Weights of a small transformer language model.
Architecture: RMSNorm before each block, rotary positions, biases on query, key and value, embeddings untied during training, normalized queries and keys, hashed n-gram embeddings, capped logits.
Each number is 500 + 50 x the weight over the matrix's rms, rounded and kept within 0 to 999. Layers, rows and columns count from 0. Numbers have three digits each.

# up: layer 7 MLP up, 3840x640, rms 0.126, rows 3829-3839, columns 608-639
# down: layer 7 MLP down (transposed), 3840x640, rms 0.0368, rows 3829-3839, columns 608-639
up3829:460510479447473478472474497527514453611434474459490433393589463466543467529521528501441451520514
down3829:458524497553429474427438458501524535593512465500548428526473487525416517631474415489517516456570
up3830:508501499501496500498498495501500501501494500505499505497504502498502500503505505496494500503495
down3830:503501503502500496504506498493498502500495493501497503498500498506500499497504501503498503502496
up3831:512498517437529577465466518487472442528488476474557466534464447483474504486473443532581544479406
down3831:559531409528522499481470476487460472612567433493538507488512540519538515558480519472548529470489
up3832:448485444464585457536532468493492500561575452567475554449542459404500430436519494461570507410431
down3832:546561360434524464400567497553442490479496527538517481449502462549503484497554532593589397529480
up3833:490491495453415428534495458408458533526534545547564506410515492558494488309571483607447484508490
down3833:519361472396450466511565389391564479489497476519451504481549532418624431477543440444448566496406
up3834:531435560482573512486524520467458571467461500425539482491522544423517476447526490402468565445537
down3834:487523544487636450493487559525551483522512411443527564493579487498449539501441475547512516453522
up3835:473483492462464480512493492586494520474450526464351440451545513432598537358466613465417524530551
down3835:524515456433464519561529501446467338563400521523419495550547527574506519536472475511482521455526
up3836:481492484490473490493468548509502506500539443488510498489518502502476455517395521460484490481485
down3836:487537486490462486496501518494482507475490500463502536523532518526512501529510522483505477492508
up3837:495501442529545504512530496479529496616519555563420428374480473473482483481405563559511612452596
down3837:520460486518497528494539516492528461604452598534528561513510448481565573499404465576474522529561
up3838:564428448496537478553549578486555436650563535481460502461483530515497503423529384490462503562454
down3838:561526483457546516515466496498455485587507462520468475551519543556573549556587542502463556526533
up3839:529470545491517498510484529533490441467454501549504466491463523459516549594595452468520521561513
down3839:549515489523497470528506475427453446564623478508614579438459446468503547485462525551489518493461